Weights of a small GPT-style language model, trained from scratch on English Wikipedia: vocabulary 8192, no biases in attention or MLP.
Each number is 500 + 25 x the weight over the matrix's rms, rounded and kept within 0 to 999. Layers, rows and columns count from 0. Numbers have three digits each.

# layer 2 MLP up, 576x96, rms 0.22, rows 0-191, columns 0-31
508526498507507489515501522498527491511515523484504495521474490475509483466554502496450510503542
526481494473440491510465517526452506519481486557511511510502470462515525469548471482488485488482
491505501537513490512531503516484509482497540464469447539513518492494541460497465525522556436487
480501477541529494546440487497521478492488500454499506478512501553521503509483509477518501486476
472566540478474498512498540550518520486483498489510481525489455477503475495510547520555518490492
493502466495472495513497531490504456493535482458494473464472476512441542538479483532514504508508
513553504471509496504469502509496491496472517530468477506493482507523458530474484537479499477480
547513518505467474528485537554486479510503505488498532492447498482531544480513503524476463508530
523491523546462482504500553477486478522471479512476468513520492525494503546512537520485465499483
458481508504478554506481504529483466539518474495460472494481489505512529527562489498472508467490
490494493511497507519478481515531513487502525476498521439495502498512458543476484476496515523536
492499527526472488506527507483510478534493509501477515517517468537491475522521526473527499471522
478525515484534490502506464549526457465508524459522453504470514465534492503462518459518517517494
502480510486502507489470499523474502467523486487532447479537479488494475513488549486513485454549
496478462554465453465487538531479503535480429517496511545489460482513514522501520499511525523495
478520570499501497475510511507503513450483488518499482463479494505507479509521454514497500520468
498501494546501507544459477525442531504477463479488439543514481480508519473550458501477527508462
534487525533479516487501494527504450510497507481482519509514495496462474494500470488521507502526
478505512492505509494522476479500506455514533509495480523479516472488496469493477474523514509515
499537538503514499523533466509468505490462521515483445529527516464518528494466497517482490469521
511540452470467501482519523526490489501462509498557500495504451515479496537503501506490480459464
513477533551480509569503448477463475468485489499470456524481516454501557478545430524419536502549
492555508506475480511498489467552528472521496502482488517480507495551542507516492463462475526486
489557465483505512507504466462528462477517517493514488505510475515525495506506520472474496509510
546464471514503465494530459457521511494521494488555506514498458486514452475479476501500441539503
492495513498494474484509520499480527501503512502492476489480494517522502432485488479507487461489
540516496493491534497495508485486511512530469497481450483495530505506473536512480512479517494497
535454503492473487477535491489475478510485500536479529527508492505486481472477484535460529463532
509515488488466501478529542539515481508526495498455507499535499463516522519491519545420505474541
511503517481493502519502488518520517484542499523460480523493521527488476517513499506462490461497
519498475498509471511482464508494507491446535512477484485512529508512524482518499490510501489505
517520489497489534514525424494494508495491519477525537498526467493479519482471501518516538479509
505472475511542499491510547489514469496547507509485490492483483515485495497488508505531531498513
458489478467531488472505518499529524457486510485493479529535519499535470557484491489461446459492
504504492505471529494486525463473500521510566482486475523523431503530482520482498520528476474550
557518501522449496488502514482515482496519544468524487487511513507512524495497504495494506448465
477499523504478499521511511487504515486517479493516506502503483524486489527489538503496493500533
502496503490468484500495521509520512498488506497474455462501544471496522442522493489444492507528
487487486515484472464503513494496506515520489515497448526474486578511521479502469512461486523490
507528447487479469449456475493543511431556477508507489462490516527511546471484471532462485516520
472524500555500469521541518542504473541476483515457485561496477506511466534504513533490482507568
508491513492528517517480528488475527511521516473492480466501447522535504511504495515528513510511
498479496518491530538503469523521490520476514488517510473514448484506518482514515468483524500505
525504486542436460519525481464479492525496475527512475494505498509481506486509509482512470474477
508509502521501500460538506459516510523509490485454509480478470539503486504484493510525494498492
508498485503485477488487516505509507471498536514510487464529462473502506461509478543505513530517
482503519497525522472490506479513488495531492488500482545485527530483485499506506499492537515495
503474515469534533475487503509515473513488510518495509515470462500519520481506465503470498471530
497519539511498484498522504450498531513491533511497503533474498500488497534471464496476484482527
545467522486449527478549523531484503492563523547521479516511529509498487511529468512491496522505
505504493486526511509516500457488492519474518492503522524497482483479459475482473487473503512503
493518515512472500526468511477521515482501505520488500529489494509484512497501467520452461505507
473494511496496507535490473483538491518514483520512461548473501543488479482512527494501498532497
514508497540498509487515515478484513492489474511498493496525514502486496498503485507481494478478
497516481479502461508493534500527502498526499533488490492511484496518479517476526469503531549516
543499494511505499474479508519500511489510554506505524485495510494498509519499553503507484506463
474515503453500505507472522525493501499532504499462526524493469482505521491471492489489469525500
509512517502465476471496489530478514461492488450511502551517474481474443500495495480506520506511
483496547538427520518507482512511467540482487496485439517514514508454513502516556527491479530502
505502473524457480507512534496510482509480484499494512505497501470468525463525518485475496451517
482484563477527487496492512500494493486517553499504462485494521493515484486511506480495541492536
478535456498508488510500488506487500483469490505493484479481454506498476489513485518474508483494
491492478500487484492499487485526506463528496479502483543501481489521506502477510490509498521487
525475549482475480508505523478528464555494490501514497558488509524528490480532494514489462480481
531503491493490506488497526474469475499459483506469533537486499531489502494495487507542514497515
521491497535506503498472505504464472553495544494529500528460536497457512507501467482497516491505
519520490516531523464520495487468486502488507498487527498494517432503483496497517509507517481515
545488490528503524501522443478477538509516506483504476524469490550514492506503513487489486537513
460543506468502505483523483496526458534530494479488468497502462471523504484570472543527480515512
506512476481479502494488526503511491487523478524488504501472509502510506482480540499497504515520
533480455494482494507499471504472492454501538480557514531516501542490497496523484453491516521558
549503520540498469431517467473534486519492518492524505498484477552508477480506548472510525470514
494521530496528525484492496515489483481497494493478498532519516502532479435498476497501518516470
486508516486549517492461533502504494494532453510515477516507481493485485451515484472482496504509
517491481477500487484464543511514537496506508499539519506511487507464501482477505520480506477506
462525511532466459512472485508520508440523522498460424497511528462525522453498473493499507469487
488488520513494544469471461501531498491514531561465476483467505453467511494484507443490479489479
518505505539531493478528478516482483541496496541555540520475464518495506508510470484494463528466
471474499486480533501526482538501491544501494457456512515521495538472532481510518499479464485489
485537507535492479507466456549521487499511528510509544528457486493483511462507505506493469518519
503525492527497471471501518475487475526487467476500490497490513504522487511511504519509489505482
532466495503496514507479457565506509491529475493478473469485509498476469474469509514496498523471
517512525511480525530501484508538474502520519519518498493504499486505489485510530539500544502497
477540537507502475596543478516519481529517488490505484517489488450501562474495489513506496531465
535469533527467478473529468479475519496510477472498503528482531516524447508488460461481527497528
515474516523468511473499442504474449489510450502518529532485460465482490508506506445501543481522
489498525486492491505488529484462495480514500470491509489449510494524500477508499505529523454495
467494479514476432479506522529495488514474490474533520484484534481475493507477479490488498510556
538533512489515522485488483481486493513485568492508533493477497515478476478528528482510492507508
511484510499479500506510546499521483509492534505513470509467503506523488528470517507532541493506
489462492504480532525448526526492434497513482462516458549513509477518517477514492487530478516548
503464478496543530528533488537511516526523535500453489491554539497503441463425473494547475507481
516497470513485530488506540463527474518505509478514532452448492484472515516490524429432444505551
478472509513534520509475505492486526512499451445495518506509505520506512505491495492498491526474
497500516469491445494489496480493506540538506505518499457496478524530499497494486515513494542506
496544551505538477434484510483497526493571472482492511515518537545498480452516453558483469518516
531499460479529486521555475439501516476481528500451519509480513483520496486512469500509539511528
546535437500510499529491466510498467496469551522501496459475484536560487481521504523497532541485
493513518501483505525470541499482450476485447486476519523478516520436520480511450534474522518517
471509533496489495500438489584536480524549486502502489492504463505493502541491507530459455490493
474495497488507537520498462454550496518491493471490528495468493537493490525480513508544474509517
536486482515480522493483490518505426521495514499520486536524504471503504532541471489499499492510
519490471489489513524483496560501497516449520497488525495501508524507493496552501499487438577526
516506517498482535514476487534497483482492534473504487498480522482528479492502485516474502503510
525495515513502484493500487497500493496500486511492495512485515517477508491536510487472496481487
511529478466487484505498520476439514504493479504489475503510494502482465491551535509468481514521
522467540513482480505549526464488509494514469507515468507529514515499489494510554520502493551491
494502506465447490538494529506478441542494519530479459470519494470477523502520487518507485497485
627462573476482556478506588552541499512446534455545502486534474527502491563444505513523525479453
520506520537508503428522511504556487543516533533499517512530506521490468482510532452495518525473
488494513497480495498492501491482488478509445496501470509506522557567469530520508492504537528528
537529466426478465487508516466523511525539515524516498515499510470489498462484466510512538485482
478541502511514489513495520492536514491492472489490433507549496476486471509519516555467516490458
486475513542463503499484482536476495475515526457465504492503456492515492516484478492472451515515
480515525547530507531472521495535504498504495524493533540455521490528465513535498477428493503540
540546516515493495500527496523483478511500507478483527545487458491447487528502504513491500512502
460511488545430460490468494492443468482501520487485497543472527518504489518519515509518515466518
519510518514501469504524442465527518497502535538517504476514519508522471503474473499539492482516
533527475504452519517531492482464469464500519481484502507505487490531494509504484469510484493524
470488444513491553482498465550499487509477531469452465514498471466536481480491532487495518600530
530500527487515483488509501532509456511487473510501476498499484495472510480505516493484486489504
503476516477521515472508485507516480476557497493509485439508485575487514492504460499528484463503
500466536503506517468517508482490525537532530487481543510489506568505474480472494494489537501468
508464509461546516487479495481502478494553505512524506469516463508504517509507493548493491468476
477493507493496476472479487493439497487507494481531519547503481514485492482503513519442528463515
501548470503477516518554488541490471504508509485492480518478529532495531471522466493449529519499
504525475502530462518476491487493484503508505502518499520519502479509486505482483530486485480517
493517503496488510492512492529483497552503510502479489491511499487513478493477516526564505490456
470500516504476487438523486498517522477523497462512503515507488481509486525502490537547515499519
518479478520515504518473499487484481540494499505491486492482467497507533556506558477488457534536
531475522494509493477485519538531496478499506479527512488501506509490468479492469515456527499471
513493497501509548454469478461510490505512510503495504507520496513479503485543506521483463485495
488515554499498502505542484491529507505479501488520492519491486498516544468512496483508530503529
481477510491462526539513491506469436525465498450492457528444463470511519517495527480476495514514
494527526455483497469536494532468485523485514451491516508491496524541515474534521485506509525506
506524504540452517489507500512525454499492481456508510505503486489481465493483537527426498488514
518532513516548468496497481502520497472534482490493490512531528541437500493492517495497524567504
488501522498466531501512502528490506508503491532498525470530479513489498523521506440480492547489
501559520478450532518521526468504453459494480459471507508560500528471507503546490464480548570522
500530523521502494521521478476536465502554550495490513487494476493543483502527530519496508492521
515497495536458475447507528552514518463531480504472508502515509445522515476494511475464464512531
500539510507468488479528482553493488496543508511440492514517484518514546494502525495498399508527
477476536495475489499525488494501524521545484515510469574502531548490522504502485487520501515503
534500506468444522528494502505499477526513525466503499493471525533558550497475507522527465545504
535451494481501497499460510514508499497493521513499495531491489513503510518500492514476541470472
533519472483552489494503525492499489466527465494496473495481511530514496476496487500457536525504
578484570493483568530531530512465469517490502485533477511500524563487508525514500499489519452515
487526520455481484502496505494481498478494529492494512482496504489464506476485490456482512487521
546522498489493557497456470506451504486480524552483468518474474514557480481505466486523527467493
543502502493486496498478532531482493523488536499483545511496516535483523486509497488501504494496
445517541461486533470486483512475513507517482510502466500483483504517444495486514504501517502479
537522496552491532472490466465495439492476482475477548498482486485466538520487504513495501489547
516493525501473526502498472507497494453554482478487471468543522480475469464482545473500493511512
544465535480520512483494517545501472506485492454551526522541502458491459531486497492497501531520
529455481483495493465485479444465505501510526506490493478537521543478493508502484496503516513500
515506539502510503481500502510492504509485501511479487512494524519477509502470540562501506504530
487482518472487523500506498487502462472493509518493479524490446533499499506554494503487469505493
484460478462488507454495470572535460473533508452498549512463511499518457529474489524479490552543
479458494516482484504511489499462429506504541457516527504493503490442499543458536523503481471528
513479543519511494474501508519496507498503480524459494486497526480477501512499504506545494456477
520461500496487553494478469528533477476570488493507493500523526500502494496518513503495474522515
529529507501482489494473538512477497480503518492481498474507466525484505456487505461458459489499
489529512495527502499492497466536486508508518487475522507504525492549498493471490540439486512521
457501513532491521491470511505518483540512537467486450472492498498504531513511502533498497517514
484523503477524457523484539516526489484512474513475545539525516521536498505481486460479498520522
523478484497483491451510498468484498499500533515513489498496504491457468459542478473526509512503
541505498578484501479506542511464488522491503434463570505449484553480508466452470511498489506523
487436495486553490500507471495517527490524495540483531514493490521524547470478464475495447526523
499509510483533509496503479520528454511526518499483511503529515495488519441437522512528484535486
541509488496503526533500503512498507523500505491463452520510439481505521543545529518445519472509
502520518511521503494469520505496477478476512492503501502481545471493475480473437494484506470494
493504514489503492490507504506505469520512517517458487506507482510512513500517512507509515500495
503473492496512508497509522487489490463493489506537465536480489509505487511510517519537494479462
494473512490492512479463512505521533508538481511482450528496441508499490490527551516451494535463
515516514523555524479473496497488546497510514474513502504485468517483486536530504505440510447504
547475505526510466440544467560512483568477537478441532530523483482494492476532465490492474502460
485514507516505497494463536488478498488502456445506447491505551507484489483514494500482470485518
482506501489493549481508497529471461520517506521482491552549467555495451480483509480473523480498
516507510497540517520495523484505544490511509490487505524480473545498492489472485474524550498521
488537493485477492499533519505458486504488474497475502547481508494508474517475507504501517512510
519499497534493522454509516479498498488501517511520517532486496503513505532464467524522514477512
513501515481495505507515476502489509510526491534470484493481502545487507530491517501464505483503
512497500501457538519514505496496537491468523500485476533505475504481503544498481515505490470518
529497579498488482495511501534505470485481488515512481518453526472491509505461520516484488503520
515523509503476516517503505505490472541490477487482509525508475457509498500515468523443510514473
473525483484522518490528481489505492486515485489495482465540526535521522499508480469533491523513
542465477524466542527488496507493502510490490482480477505500526468515512473523503480490531495529
489487504538507543475499451488540473495491516486529556499491494529485511505482482432504497495511
485475536495520500448497523488512487489484518506471535451455490515497471551449552453511513544482
498521486519489437486502556499495491480462529479518476529470490490478538516467498506491477519491
477475502473497514513484511500543436483515492511461470508499497507518499486481505489490520516528
489473492473506491494456494564487517500522494501531486490545518450536458504533457468499530511517